config.toml
num_key_value_heads = 2
max_seq_len = 2048
dataset = "wikipedia_en"
Each number is 200 + 30 x the weight over the matrix's rms, rounded and kept within 0 to 999. Layers, rows and columns count from 0.

# layer 4 MLP down (transposed), 1024x256, rms 0.0591, rows 211-238, columns 128-255
179,173,197,189,250,192,248,222,184,229,214,204,194,274,223,138,192,168,219,199,230,181,253,185,225,187,172,140,241,169,244,228,163,229,183,145,157,212,206,167,166,180,171,178,195,208,177,207,223,200,209,154,232,161,238,232,163,175,199,194,184,157,200,220,115,177,190,227,222,206,189,182,177,178,149,190,194,180,185,215,191,249,203,210,206,129,193,171,205,225,219,186,204,208,187,194,249,204,176,198,167,182,174,168,187,218,192,248,218,200,221,195,216,154,237,172,175,179,193,191,173,217,173,209,214,205,233,188
201,187,177,196,144,121,257,230,167,225,197,215,181,229,210,206,192,229,245,209,177,212,192,210,255,218,213,239,193,228,276,162,185,187,161,208,165,220,141,248,206,145,207,243,209,180,171,185,176,206,194,227,197,156,176,203,194,216,251,234,140,195,131,192,191,195,192,249,160,177,164,167,239,245,148,177,180,213,147,185,177,200,252,211,199,215,266,194,162,189,253,164,203,214,194,199,204,258,193,143,169,128,210,225,177,204,191,207,226,239,227,212,164,190,177,207,234,220,213,225,185,192,242,182,156,197,216,160
200,173,174,232,153,217,210,219,162,210,194,173,220,244,179,203,178,208,183,221,220,214,207,229,245,322,210,231,208,162,198,216,217,163,213,164,247,233,182,200,154,196,211,213,183,249,203,159,176,225,241,192,172,203,217,201,217,215,200,205,187,252,184,143,155,203,233,243,164,164,233,142,170,198,247,197,195,162,222,190,220,170,225,214,190,197,196,167,153,211,190,258,224,171,249,169,258,251,204,220,205,165,247,261,173,223,214,221,174,135,173,188,140,233,178,205,182,194,176,181,246,239,202,177,171,223,136,192
191,263,259,247,163,192,202,139,168,138,224,225,161,212,190,200,205,216,185,195,168,192,185,214,180,228,168,202,204,174,180,237,218,190,258,177,195,188,278,184,159,203,213,138,193,163,207,204,171,190,193,299,212,207,207,195,235,215,199,214,145,180,194,193,224,188,152,177,238,165,235,162,207,142,161,144,161,206,186,167,196,219,214,202,188,150,210,207,153,229,190,166,185,196,168,168,214,236,172,198,160,194,225,214,207,226,190,251,217,187,232,219,147,206,195,233,232,221,189,194,149,273,241,201,281,237,131,255
209,234,187,153,244,218,204,226,236,268,195,186,213,236,197,173,137,143,192,179,226,197,218,261,270,210,288,222,204,193,257,244,273,143,192,206,177,176,203,209,189,213,259,165,201,263,188,160,225,227,223,192,198,128,147,151,146,242,191,264,230,192,224,243,179,168,185,194,160,187,181,234,181,247,219,292,199,214,213,161,253,225,208,195,235,178,159,223,182,262,175,168,216,240,261,224,211,216,233,234,165,214,180,206,212,200,186,194,156,209,219,172,152,238,241,222,215,114,181,203,209,263,191,221,242,234,196,233
215,247,224,218,207,189,190,198,135,163,190,191,197,195,274,110,205,166,189,184,139,176,231,192,254,164,262,162,174,211,199,179,229,172,187,152,245,186,198,101,144,205,207,172,192,143,169,222,140,219,220,194,187,201,180,210,201,189,236,247,182,149,219,173,181,165,170,211,213,223,230,165,168,183,191,244,259,193,199,186,174,194,165,243,212,264,274,157,155,205,159,227,173,177,238,194,253,155,150,149,212,191,143,192,174,204,202,195,238,206,208,186,193,228,206,199,194,210,193,205,164,196,176,236,197,190,208,243
254,253,161,245,198,214,165,189,174,278,161,227,177,188,156,254,199,203,217,177,180,177,196,162,223,222,202,182,163,190,224,204,197,205,203,153,170,195,124,245,288,202,214,191,220,222,187,219,200,139,188,237,219,211,225,258,201,225,224,235,231,155,172,246,197,250,166,213,150,194,154,264,261,208,163,181,219,203,186,184,158,220,165,159,195,177,175,173,228,168,258,169,225,233,170,248,213,184,176,225,212,204,269,186,204,204,243,242,207,120,173,239,196,140,240,170,222,209,152,203,176,186,181,208,241,197,198,161
152,229,141,254,204,162,186,200,183,234,202,154,190,162,173,186,218,199,195,210,165,205,253,213,157,171,199,244,231,204,191,152,187,188,197,160,160,135,230,162,103,247,195,200,208,159,215,219,126,244,165,137,182,195,179,251,223,179,239,197,202,164,167,146,176,174,187,175,180,210,213,200,184,211,150,167,227,137,197,206,210,217,200,204,175,221,179,226,191,153,217,254,222,212,166,206,198,207,201,218,181,211,230,157,168,157,204,259,194,188,146,238,225,230,213,179,237,232,187,202,189,260,209,222,176,150,240,237
225,196,219,161,199,231,138,192,233,171,179,259,242,150,227,185,247,177,231,181,191,186,170,229,153,193,194,176,185,255,178,228,162,122,209,233,228,187,181,161,150,234,194,245,185,165,206,237,202,185,236,179,214,219,171,227,233,241,223,228,173,198,136,187,214,184,235,243,219,199,214,207,182,226,197,203,234,148,143,177,231,173,229,205,211,181,227,232,220,208,212,234,211,218,220,137,216,180,176,169,209,179,204,233,198,190,177,244,167,154,202,133,162,166,230,193,172,218,191,202,182,144,186,222,227,183,203,222
204,230,212,187,238,140,128,128,185,172,171,214,186,169,221,231,186,216,188,218,245,232,189,246,117,224,226,203,201,243,194,175,220,174,185,213,187,199,231,182,224,171,218,172,159,200,235,182,158,277,153,180,156,181,126,255,243,243,169,194,200,186,180,181,157,193,205,208,176,144,228,148,193,194,187,207,188,284,181,163,204,191,172,257,205,201,211,158,242,232,199,219,244,215,218,256,236,174,197,247,208,223,197,205,179,176,232,170,180,187,191,231,192,162,194,161,155,257,178,212,212,300,179,172,128,246,206,207
210,198,204,195,207,192,194,170,185,182,192,119,115,266,222,172,225,148,237,224,190,230,224,164,224,189,198,216,222,249,222,174,252,214,159,161,241,218,205,223,169,188,240,197,193,176,211,206,176,155,217,239,132,202,242,207,100,174,122,254,201,218,223,196,182,273,217,220,190,249,220,224,173,167,212,182,227,144,239,175,172,148,173,225,199,208,183,235,249,219,170,209,186,224,207,194,206,225,177,200,233,159,181,220,175,257,213,238,210,229,200,276,187,183,173,149,174,207,236,218,217,160,229,239,168,188,212,203
158,220,194,218,192,174,196,240,199,217,230,199,214,209,216,200,277,229,224,184,204,189,213,185,248,162,163,205,186,239,217,236,242,184,219,115,259,191,199,174,268,211,192,189,201,211,230,231,201,210,231,195,187,168,166,210,213,204,144,163,184,176,203,189,195,174,189,230,142,186,193,177,207,229,173,143,202,229,135,210,181,102,188,195,210,163,178,213,266,231,190,239,215,173,158,248,212,191,166,215,148,175,175,240,222,186,238,180,212,197,168,206,221,169,178,148,164,209,255,185,178,221,237,193,217,194,184,179
220,189,156,218,209,256,177,152,181,214,192,209,197,199,167,181,227,165,188,243,252,157,190,279,212,163,171,206,174,138,170,222,208,198,169,209,176,209,188,159,250,154,195,186,169,177,180,199,240,168,194,248,134,194,216,242,246,191,179,228,153,162,267,186,153,198,228,191,167,184,223,182,246,206,192,163,121,211,227,208,154,230,160,237,247,166,170,225,184,265,179,226,153,167,192,234,139,193,210,207,196,213,181,150,192,180,190,191,255,178,292,210,253,189,185,217,221,232,146,210,185,214,255,119,254,199,196,211
205,231,180,201,245,193,179,196,206,203,189,227,166,198,193,188,237,216,180,182,244,193,153,172,182,248,231,132,193,151,205,205,186,223,193,142,214,177,191,199,153,203,210,189,209,199,226,156,210,175,217,173,131,233,220,214,145,220,167,208,251,187,179,151,234,219,170,222,155,239,214,124,213,181,180,158,219,206,171,119,221,178,202,219,214,204,115,245,185,217,198,196,173,224,204,201,238,219,195,248,123,235,153,186,179,192,183,195,184,182,186,196,181,163,204,246,187,152,220,250,300,255,209,180,214,208,126,196
212,249,176,178,261,170,195,214,165,160,213,240,214,204,207,223,176,218,209,191,202,192,192,198,221,215,187,220,177,148,164,176,187,149,225,263,232,224,201,192,217,163,174,225,187,162,231,155,200,196,204,186,195,186,183,241,188,181,191,165,211,207,166,166,241,162,246,201,211,163,189,191,212,186,190,229,196,127,194,173,191,187,146,189,242,188,210,186,166,233,194,170,190,228,220,209,209,200,240,149,228,210,178,147,178,222,183,203,236,218,210,207,157,167,148,232,205,215,211,215,179,178,167,156,178,227,209,202
216,219,173,159,157,268,168,145,173,212,157,190,182,228,195,187,172,198,166,175,167,139,192,187,178,220,246,251,191,174,176,212,216,196,219,186,177,204,190,215,202,185,205,208,190,193,160,230,237,190,208,205,186,192,205,198,192,219,169,194,147,190,211,184,218,277,221,208,214,172,139,217,156,197,214,165,190,168,184,216,243,196,184,206,198,232,150,214,201,157,267,229,144,206,223,225,144,179,190,181,203,238,173,231,227,219,209,213,208,162,234,170,181,217,228,202,201,179,200,208,198,186,215,216,217,208,149,230
198,194,221,150,219,154,233,188,184,197,207,239,188,227,194,199,215,189,158,233,200,258,135,173,157,184,178,201,173,241,207,209,217,254,187,241,193,217,156,225,220,145,271,203,206,198,215,131,146,215,185,166,187,221,163,169,205,208,230,123,244,167,187,229,235,205,192,205,191,184,189,192,187,157,184,230,219,283,230,209,153,201,192,206,235,233,241,259,247,207,248,221,199,214,221,231,178,228,192,208,241,187,183,232,149,196,161,162,181,177,170,205,168,223,181,187,174,178,211,165,206,153,191,265,162,240,164,171
215,179,155,187,133,197,185,201,204,181,203,228,257,194,191,224,171,189,279,205,170,237,186,185,178,145,172,158,202,189,204,216,227,183,201,185,165,214,177,206,187,193,202,229,158,204,169,215,229,237,282,190,195,197,194,247,222,149,233,193,249,237,232,264,195,199,239,178,226,195,190,223,163,155,153,174,284,194,215,211,179,165,216,244,151,170,219,230,204,208,223,171,212,218,196,180,186,167,211,206,205,157,219,242,181,160,194,213,237,135,205,181,146,211,230,194,150,240,213,219,184,178,187,223,238,172,205,189
217,217,181,190,215,244,239,219,142,267,230,146,205,148,218,196,224,153,184,214,230,208,214,204,136,197,226,170,162,173,217,236,181,212,240,170,175,172,202,242,197,208,220,264,213,209,222,213,221,160,235,216,209,202,230,181,159,215,170,193,211,210,213,214,196,199,139,204,194,191,204,199,226,152,205,145,208,212,201,180,209,226,191,234,176,157,207,169,212,198,234,125,212,197,189,189,200,246,242,139,147,232,209,164,226,185,204,186,202,200,161,227,229,189,254,202,232,187,230,221,249,231,204,205,189,186,192,186
243,206,233,209,214,244,188,187,175,204,252,185,171,193,189,199,141,173,188,216,214,225,192,159,203,209,203,148,216,183,172,217,217,136,196,181,173,185,178,160,137,177,194,209,145,173,250,225,211,207,242,209,261,183,160,218,123,173,170,199,174,203,240,207,205,152,211,221,178,199,189,177,205,200,211,183,202,230,176,214,133,195,213,236,183,261,217,231,187,242,205,187,142,212,220,242,229,190,165,199,193,236,165,264,189,179,255,212,182,155,187,226,198,134,169,211,202,189,193,222,191,194,172,194,153,190,185,199
179,194,233,243,226,215,182,231,186,196,276,207,247,153,183,177,208,252,207,176,210,246,191,186,197,181,237,212,273,198,184,215,120,248,216,136,234,200,148,296,242,169,182,200,210,188,168,193,220,162,228,153,188,214,205,205,214,177,168,206,160,171,272,193,192,236,183,206,185,170,155,205,201,193,241,231,226,212,232,235,182,215,268,214,262,264,217,196,227,216,225,213,222,212,236,184,193,223,221,177,264,167,260,214,198,192,187,206,184,200,177,151,171,243,147,192,178,208,244,200,240,149,251,155,210,204,172,236
152,158,191,174,197,199,173,178,180,185,169,214,134,248,221,198,188,219,220,225,229,188,226,175,188,221,125,167,140,174,142,187,221,160,197,186,244,210,193,194,162,157,199,164,167,177,209,181,160,212,228,160,270,175,232,202,175,201,178,191,170,209,232,170,220,152,239,241,163,235,220,198,213,235,199,150,207,212,179,210,160,210,160,216,235,197,248,240,210,231,199,221,180,215,172,229,243,252,280,177,200,191,148,239,233,231,188,215,168,189,183,234,185,149,193,211,170,172,199,220,185,193,190,196,202,182,220,178
163,192,161,171,177,186,248,185,237,173,186,260,176,177,224,198,160,220,206,219,165,187,175,211,204,191,252,214,184,184,197,168,186,242,197,203,153,110,224,137,222,203,188,240,271,160,226,193,228,255,114,198,212,249,208,243,185,214,186,209,187,221,175,179,159,198,143,243,207,163,243,188,168,236,194,225,228,174,221,151,234,152,167,198,181,198,218,146,218,201,165,170,156,211,228,204,236,236,187,212,200,210,213,201,209,164,209,162,197,224,215,191,208,250,161,225,185,127,202,209,230,192,212,270,209,185,201,224
199,203,192,181,217,207,260,227,235,245,166,200,175,219,221,162,198,182,208,193,201,219,201,267,193,196,175,168,201,169,217,189,191,224,246,219,156,213,215,247,228,133,204,234,214,188,240,199,158,220,198,171,235,207,186,173,202,217,232,196,216,199,258,196,206,234,175,179,206,258,241,164,174,208,159,165,236,205,195,184,186,225,210,185,202,162,216,185,168,223,190,249,233,234,231,170,207,171,189,240,200,148,173,172,247,205,204,205,193,207,153,199,190,206,208,201,203,85,264,204,187,190,132,225,183,247,218,215
263,193,184,207,224,225,169,192,164,157,156,182,177,229,148,171,185,220,236,173,217,161,254,214,152,176,242,180,228,230,166,157,208,236,179,184,215,166,210,172,219,263,180,192,149,189,220,222,225,226,205,238,162,177,212,223,196,218,161,196,171,157,145,212,157,207,194,241,210,217,225,203,182,190,214,199,179,195,245,177,205,200,183,253,208,217,156,138,165,215,240,199,169,208,155,215,157,173,150,179,185,213,160,178,236,203,150,191,156,188,165,179,201,238,191,251,155,201,279,257,218,183,214,219,196,132,195,243
184,213,173,144,164,127,162,267,202,180,160,204,215,186,168,200,216,162,193,215,214,235,205,178,150,171,204,226,239,169,161,198,216,172,221,161,205,227,199,170,256,191,212,170,185,262,175,203,226,191,219,256,171,212,232,161,234,209,229,197,249,240,214,241,180,189,225,211,225,223,262,196,147,184,163,234,163,180,220,230,147,177,217,183,148,220,210,271,188,225,239,206,179,217,232,227,196,198,192,199,176,195,158,183,176,159,267,174,186,199,246,279,148,192,233,181,185,186,175,219,209,203,176,257,246,152,235,201
187,199,190,211,179,180,155,256,195,183,196,225,190,229,220,180,190,230,197,158,127,197,278,142,191,169,166,190,223,242,191,190,208,160,204,177,218,190,181,225,212,194,233,200,238,178,171,201,224,174,198,246,204,217,216,228,196,195,197,274,205,242,238,249,207,169,188,220,223,190,236,205,214,143,191,174,211,198,201,186,229,199,121,210,217,195,194,219,218,182,209,215,188,204,223,173,210,147,186,147,195,233,253,226,165,202,175,192,190,213,195,223,161,174,259,129,198,170,192,172,190,204,251,221,214,196,151,193
188,182,186,178,191,243,222,204,262,223,167,211,193,197,201,205,201,184,188,199,176,175,197,182,215,225,188,236,262,129,230,132,215,231,175,231,237,239,178,217,179,142,236,180,164,170,187,239,247,236,236,191,185,189,186,210,212,186,245,156,192,178,199,148,181,248,238,208,133,187,138,185,186,196,230,243,164,185,191,145,180,212,190,167,179,195,210,223,185,200,230,222,221,207,223,176,232,183,164,208,223,213,169,232,169,155,222,200,198,179,221,222,186,246,213,231,235,146,192,206,211,166,209,217,212,218,203,180
# layer 4 MLP up, 1024x256, rms 0.0592, rows 212-238, columns 128-255
232,216,220,194,175,168,238,137,162,219,254,194,225,252,246,156,175,174,225,202,200,248,137,229,164,176,182,142,159,197,175,221,213,183,221,189,193,177,208,244,194,256,249,181,262,207,153,205,209,230,142,172,243,209,188,219,166,154,222,163,209,188,278,200,182,255,245,125,224,247,203,171,136,180,246,155,206,221,193,240,174,191,208,189,156,130,189,219,188,172,172,203,132,250,191,172,147,238,231,152,214,215,184,152,176,235,154,236,207,185,238,232,203,185,217,201,210,212,194,190,241,188,182,133,175,189,241,222
222,208,211,231,188,205,181,215,206,187,164,232,220,146,180,171,185,193,181,256,213,197,178,175,175,182,211,214,217,177,244,174,201,228,248,175,198,172,229,184,163,215,195,200,211,200,171,160,219,203,221,226,141,232,152,225,210,206,162,130,200,211,161,217,204,158,204,162,189,192,232,176,150,151,202,238,136,222,209,230,208,144,182,186,172,229,209,173,199,168,213,166,219,216,192,217,220,231,203,162,261,220,205,192,182,204,203,160,179,201,131,191,221,198,180,224,231,257,179,253,194,186,207,230,180,195,242,181
224,166,229,188,205,246,220,208,161,260,230,251,177,239,199,180,200,205,210,144,217,178,188,213,165,225,174,202,280,223,219,129,197,170,247,222,191,228,245,173,181,207,233,180,163,268,185,199,225,180,195,250,138,209,232,217,224,165,191,192,205,198,296,140,196,258,154,199,165,194,185,219,245,240,129,241,197,249,187,187,141,249,231,222,160,168,229,168,228,233,175,170,210,203,199,171,215,189,191,181,193,176,154,244,166,274,176,193,164,211,191,236,241,188,203,163,160,191,177,195,234,193,209,214,209,169,137,210
272,166,140,133,115,145,156,220,218,238,179,222,207,247,201,196,181,273,234,267,252,219,187,167,176,234,215,177,211,188,184,232,164,175,209,192,207,175,254,204,198,223,245,174,211,214,156,211,193,181,136,170,207,207,159,192,203,143,239,213,204,216,172,216,176,236,193,178,175,212,216,169,249,205,235,218,214,212,190,153,226,224,234,229,169,191,221,210,243,187,153,198,201,183,181,240,205,190,198,191,213,218,236,218,194,169,236,157,174,195,191,214,219,184,211,155,164,236,155,239,212,177,191,184,209,134,264,159
219,244,232,251,160,150,182,218,210,220,237,217,259,183,147,234,170,183,205,221,256,190,208,205,150,187,201,193,192,171,169,162,159,231,170,213,209,176,214,220,243,223,233,165,186,110,191,192,218,180,186,224,217,229,147,233,174,182,167,236,179,175,215,185,147,174,259,252,208,207,223,132,220,232,154,200,156,210,208,189,221,179,155,228,203,187,192,216,176,202,220,209,206,182,189,166,148,193,168,192,209,206,207,206,218,186,232,206,236,211,202,206,175,135,167,203,190,246,206,248,127,185,194,199,256,188,205,198
176,185,170,253,203,263,202,147,205,229,201,184,221,208,200,214,207,175,212,166,195,211,189,255,201,186,262,197,133,199,210,218,164,231,249,181,205,268,244,186,151,207,180,203,177,255,189,185,185,240,188,219,209,256,176,186,169,270,136,213,194,183,197,155,187,243,200,124,221,172,251,176,209,125,214,201,192,180,220,217,177,257,229,159,190,206,208,200,250,203,252,244,181,184,167,193,170,158,220,218,278,157,226,170,197,193,196,162,229,200,228,170,202,280,172,225,213,210,177,246,160,234,199,192,189,163,207,151
274,156,221,167,178,204,233,185,199,248,223,170,173,173,189,216,196,160,197,141,196,192,163,227,208,216,212,212,233,212,149,255,209,172,162,198,183,233,118,244,210,182,238,185,187,193,191,236,224,183,140,232,185,219,175,218,260,196,149,164,190,223,200,202,208,217,161,157,191,204,220,184,194,241,230,147,191,214,229,218,173,167,207,158,184,196,212,232,181,148,207,167,276,188,229,215,217,203,274,198,142,193,195,221,211,220,125,184,270,199,234,166,237,177,224,204,218,246,227,234,173,202,120,142,184,195,203,188
212,212,209,165,159,214,168,237,157,173,221,183,267,141,236,229,144,189,202,241,224,198,174,188,181,247,209,187,210,173,193,191,223,175,218,213,209,205,171,191,189,184,227,243,204,200,186,201,195,154,222,237,138,196,237,177,200,189,188,242,191,238,204,262,222,225,191,215,214,232,228,226,168,188,180,201,230,166,237,207,182,187,187,151,204,203,187,235,217,196,214,218,220,180,226,156,215,193,230,259,220,182,197,247,203,194,181,214,182,212,205,195,227,191,191,239,243,255,156,236,194,168,275,173,199,186,146,195
173,226,189,208,219,233,293,131,145,210,189,170,216,150,179,192,192,155,221,218,172,206,236,195,149,213,139,266,219,217,191,177,216,231,238,231,171,238,248,203,218,176,209,241,170,173,182,202,251,253,275,199,185,266,279,251,142,142,209,258,248,189,184,176,218,172,228,148,214,185,162,259,180,246,197,162,174,206,214,207,254,196,154,184,258,164,176,229,250,175,183,223,166,169,142,202,166,195,167,193,210,178,185,179,177,210,155,163,177,246,201,174,232,222,163,164,229,244,218,213,162,218,245,206,212,208,219,175
218,187,178,196,141,210,184,249,252,226,237,200,161,254,189,237,218,205,170,213,219,219,201,164,177,198,193,190,207,211,143,236,221,182,209,209,256,219,173,249,205,150,161,188,189,185,216,180,213,211,190,183,149,197,184,226,200,171,183,165,214,215,229,206,181,223,243,125,164,173,233,132,202,188,276,222,230,197,216,178,198,227,224,256,225,235,194,160,195,199,193,209,161,184,162,198,210,224,212,154,211,200,223,175,180,186,213,256,207,181,261,204,234,195,199,192,168,199,266,181,172,218,196,197,171,192,200,170
190,168,229,184,186,218,243,244,180,255,166,202,181,207,214,210,154,199,131,230,219,197,207,193,168,197,155,149,176,228,239,135,238,164,210,195,194,201,136,218,169,206,241,218,218,199,186,174,203,218,160,217,203,154,173,250,208,247,198,188,205,173,210,180,163,184,159,232,218,210,184,187,196,226,193,165,232,220,241,220,215,204,187,227,244,224,215,145,287,260,219,213,202,157,210,194,179,237,191,177,192,172,210,171,255,223,232,213,221,218,266,178,153,220,175,163,165,248,119,232,215,207,201,234,236,221,175,147
235,207,226,240,217,187,178,221,226,199,210,161,181,163,123,239,239,192,169,219,195,237,145,254,177,159,152,188,233,145,187,238,158,175,158,183,143,266,200,176,181,215,265,299,166,184,221,144,198,175,186,200,192,244,156,232,153,192,192,217,219,269,223,278,200,135,144,201,131,230,194,231,283,180,211,225,197,190,179,221,185,234,192,178,198,167,182,239,264,224,140,236,225,190,207,194,253,219,198,247,230,238,126,185,226,193,204,131,110,199,197,125,256,201,227,265,198,195,193,262,213,208,163,179,176,189,179,136
202,182,166,210,179,233,170,207,186,193,224,155,211,163,165,202,170,222,255,151,171,215,238,244,187,213,218,145,176,221,157,239,202,216,177,221,177,242,193,199,158,136,167,201,214,230,254,141,177,175,234,207,209,217,162,244,224,173,166,159,228,171,166,243,243,220,285,173,165,175,161,177,192,196,207,175,150,198,200,171,243,225,203,176,212,260,203,192,219,204,193,184,224,193,148,191,178,196,230,207,225,239,218,155,194,212,227,149,252,239,192,235,210,195,180,215,178,214,227,252,225,170,215,183,168,184,196,189
225,227,145,193,190,237,174,237,203,216,168,217,237,232,221,205,212,183,180,176,193,209,207,193,198,146,226,155,192,170,230,161,150,210,154,192,236,180,181,191,202,190,214,224,184,163,211,232,232,187,221,187,219,175,234,230,195,166,221,166,192,222,171,240,192,223,160,163,189,224,262,229,161,152,206,182,161,185,230,181,200,188,197,182,187,216,211,177,150,194,207,203,176,199,221,194,185,207,224,159,147,210,231,181,228,194,210,213,194,178,225,221,201,154,241,245,187,171,180,258,190,157,188,188,196,197,233,252
224,171,182,231,185,241,196,121,208,246,216,228,201,216,198,197,192,178,253,164,200,212,225,216,184,190,159,211,200,259,239,198,232,208,173,155,223,183,235,169,208,189,206,247,237,232,188,194,183,138,211,159,232,230,245,229,241,227,208,172,222,183,183,218,220,168,163,179,195,193,249,194,232,259,195,196,147,277,239,150,202,197,189,211,189,149,244,234,225,174,150,199,177,177,230,195,210,224,213,203,154,150,219,210,205,166,217,199,279,272,194,199,237,167,201,223,138,166,208,185,219,263,204,243,177,185,107,158
135,254,254,206,225,240,225,202,177,221,213,203,201,197,213,205,206,229,189,252,220,164,191,180,192,232,221,187,210,198,249,182,166,183,190,135,201,113,175,213,188,173,235,224,177,185,161,180,195,219,242,230,206,217,188,235,149,255,217,162,215,195,201,204,169,217,192,239,199,233,164,229,190,169,225,232,244,226,191,173,167,194,199,218,211,175,215,281,218,207,161,205,193,173,224,234,210,245,203,196,167,196,188,178,200,184,189,178,221,233,189,209,190,191,199,170,241,186,200,149,171,222,221,212,227,198,225,229
221,140,161,174,188,181,194,212,248,240,227,191,202,210,180,220,231,193,213,200,183,185,211,177,213,213,196,244,178,181,161,216,175,221,212,206,150,190,184,242,247,160,206,208,213,225,216,246,214,259,202,207,196,201,222,134,233,189,183,190,251,171,192,174,234,205,207,205,177,186,196,210,184,213,199,191,197,189,205,158,207,208,201,225,183,205,216,199,249,186,196,253,189,210,200,163,222,150,196,213,196,206,190,195,182,185,187,203,213,208,190,160,182,159,230,196,228,198,147,230,191,230,183,162,189,169,202,211
267,190,163,170,236,157,234,232,198,209,209,202,221,159,256,227,236,228,236,182,174,231,210,221,174,213,215,204,209,166,207,242,258,228,144,179,252,181,167,200,223,199,189,171,232,179,159,198,207,201,225,221,237,164,271,225,226,227,230,221,243,195,178,269,173,181,220,222,147,138,169,232,189,269,181,182,178,179,233,177,177,212,233,191,208,251,142,219,181,239,181,219,181,160,196,168,209,212,213,127,221,162,210,262,187,211,203,201,194,235,234,246,224,187,183,239,202,200,186,221,211,102,185,157,183,246,205,184
212,195,239,193,220,193,164,199,180,228,177,182,235,220,185,187,208,223,149,159,178,233,177,189,222,158,165,236,214,247,218,212,188,208,198,221,198,198,201,250,198,203,221,164,182,190,144,231,160,217,157,223,165,188,190,215,210,204,242,186,229,165,200,193,195,209,206,126,201,225,204,244,202,166,195,218,178,156,205,188,265,175,155,193,177,237,210,198,249,169,227,191,225,178,169,238,235,231,217,208,196,246,235,240,189,201,176,208,209,195,202,164,218,214,231,181,201,208,210,216,238,229,192,185,179,191,242,220
238,264,248,222,189,180,198,187,196,264,196,187,215,232,251,255,180,198,213,124,185,224,176,174,231,196,251,229,212,192,184,253,229,226,224,186,218,170,228,172,212,219,199,241,253,225,185,195,118,188,172,198,184,182,227,216,200,174,222,209,222,152,193,247,220,142,239,188,203,165,202,258,160,139,246,148,194,167,241,230,159,182,200,183,136,179,220,207,219,206,170,192,242,172,192,178,191,263,224,190,258,212,172,253,259,211,194,179,200,195,247,205,240,212,202,190,212,204,235,230,239,164,178,196,214,159,193,208
189,158,149,198,183,236,261,214,199,223,221,216,177,172,202,172,220,193,155,199,229,212,177,229,197,204,192,203,254,169,188,241,184,221,207,202,200,161,134,153,186,175,208,116,236,205,160,227,226,182,219,226,221,231,130,231,219,183,177,186,204,228,180,147,190,132,196,161,221,176,215,133,231,200,268,205,199,200,156,188,218,252,243,156,165,207,228,189,192,210,179,205,237,214,188,159,224,191,158,200,166,227,218,210,177,185,196,213,167,173,195,224,189,199,172,227,252,248,204,170,180,215,202,178,204,220,142,224
229,209,193,142,234,229,186,214,219,200,194,183,235,266,212,182,201,168,246,173,214,203,210,232,162,235,166,194,191,188,200,202,221,201,161,242,216,228,205,238,167,185,200,162,169,215,246,168,179,224,216,239,210,217,143,215,210,193,210,198,263,165,209,208,216,184,214,203,212,216,200,156,244,146,185,227,219,153,176,185,167,195,177,193,232,222,133,210,215,192,228,251,186,225,199,179,232,183,196,252,197,216,175,186,184,145,211,197,168,187,225,147,203,208,223,248,163,221,155,187,136,211,282,174,196,196,249,241
253,193,227,152,148,241,200,170,152,223,205,203,241,202,269,169,223,205,193,198,193,222,170,207,158,164,208,109,251,177,183,194,201,228,176,219,156,208,194,149,204,180,212,176,185,167,263,218,157,186,225,298,161,202,189,228,267,181,156,214,207,208,229,121,215,168,194,150,233,229,256,200,210,174,188,234,227,230,170,175,182,175,242,186,190,251,245,217,202,238,200,208,172,178,187,219,208,190,199,148,264,200,213,141,138,187,209,198,217,202,194,176,182,188,215,219,160,191,215,209,202,194,198,214,202,199,194,252
234,176,205,183,201,185,206,221,190,222,178,199,240,177,231,194,222,212,238,187,179,195,214,146,218,203,227,225,211,187,123,165,166,202,176,179,196,182,199,216,192,219,126,291,177,197,254,173,229,188,215,268,169,166,220,228,134,207,236,185,248,201,193,216,165,178,180,174,217,276,162,247,146,213,230,234,216,224,273,247,167,244,220,225,188,200,210,185,210,213,177,165,161,187,199,226,181,228,178,136,189,208,233,236,198,153,247,142,202,160,191,240,221,231,204,202,202,247,139,187,191,204,185,213,248,163,198,209
213,148,235,254,192,213,216,165,196,212,178,168,185,197,198,167,172,119,169,164,201,217,231,225,274,207,214,231,257,204,148,245,219,187,257,243,221,213,178,223,253,148,170,180,146,146,186,215,193,210,170,227,150,250,217,207,246,210,225,159,196,204,208,169,206,197,205,163,232,181,218,179,275,209,202,204,231,182,183,214,180,211,200,184,213,232,140,217,189,199,238,166,242,149,234,148,193,230,207,232,211,155,277,190,210,266,113,200,198,178,243,190,213,187,127,144,181,180,274,172,186,198,212,223,217,230,235,249
237,182,215,181,187,228,210,218,181,242,174,208,220,231,129,217,186,231,235,225,196,211,118,136,198,237,185,230,194,196,159,196,194,166,201,219,167,158,264,183,213,147,170,248,245,251,217,216,183,295,190,195,177,205,191,208,183,190,160,245,194,185,264,209,175,172,231,230,240,221,225,237,209,215,246,220,229,204,173,253,172,214,238,240,187,190,224,186,179,228,232,219,209,177,176,212,169,202,223,246,187,180,199,191,192,145,138,161,181,191,203,180,258,213,204,185,181,191,176,163,218,165,178,197,200,159,241,231
204,159,219,187,173,183,263,179,160,244,172,264,218,216,224,229,207,180,199,174,194,189,191,218,229,158,197,196,210,164,156,206,228,209,236,229,155,220,207,206,180,174,233,211,217,162,199,188,230,209,219,224,247,232,223,171,230,201,188,230,167,176,191,151,222,199,155,172,173,177,233,174,178,196,204,220,201,214,172,165,187,163,255,212,169,200,192,197,216,210,217,209,202,213,242,217,213,187,207,182,154,259,193,205,208,201,179,209,245,241,169,181,167,145,229,225,180,249,262,220,196,211,120,160,198,219,189,198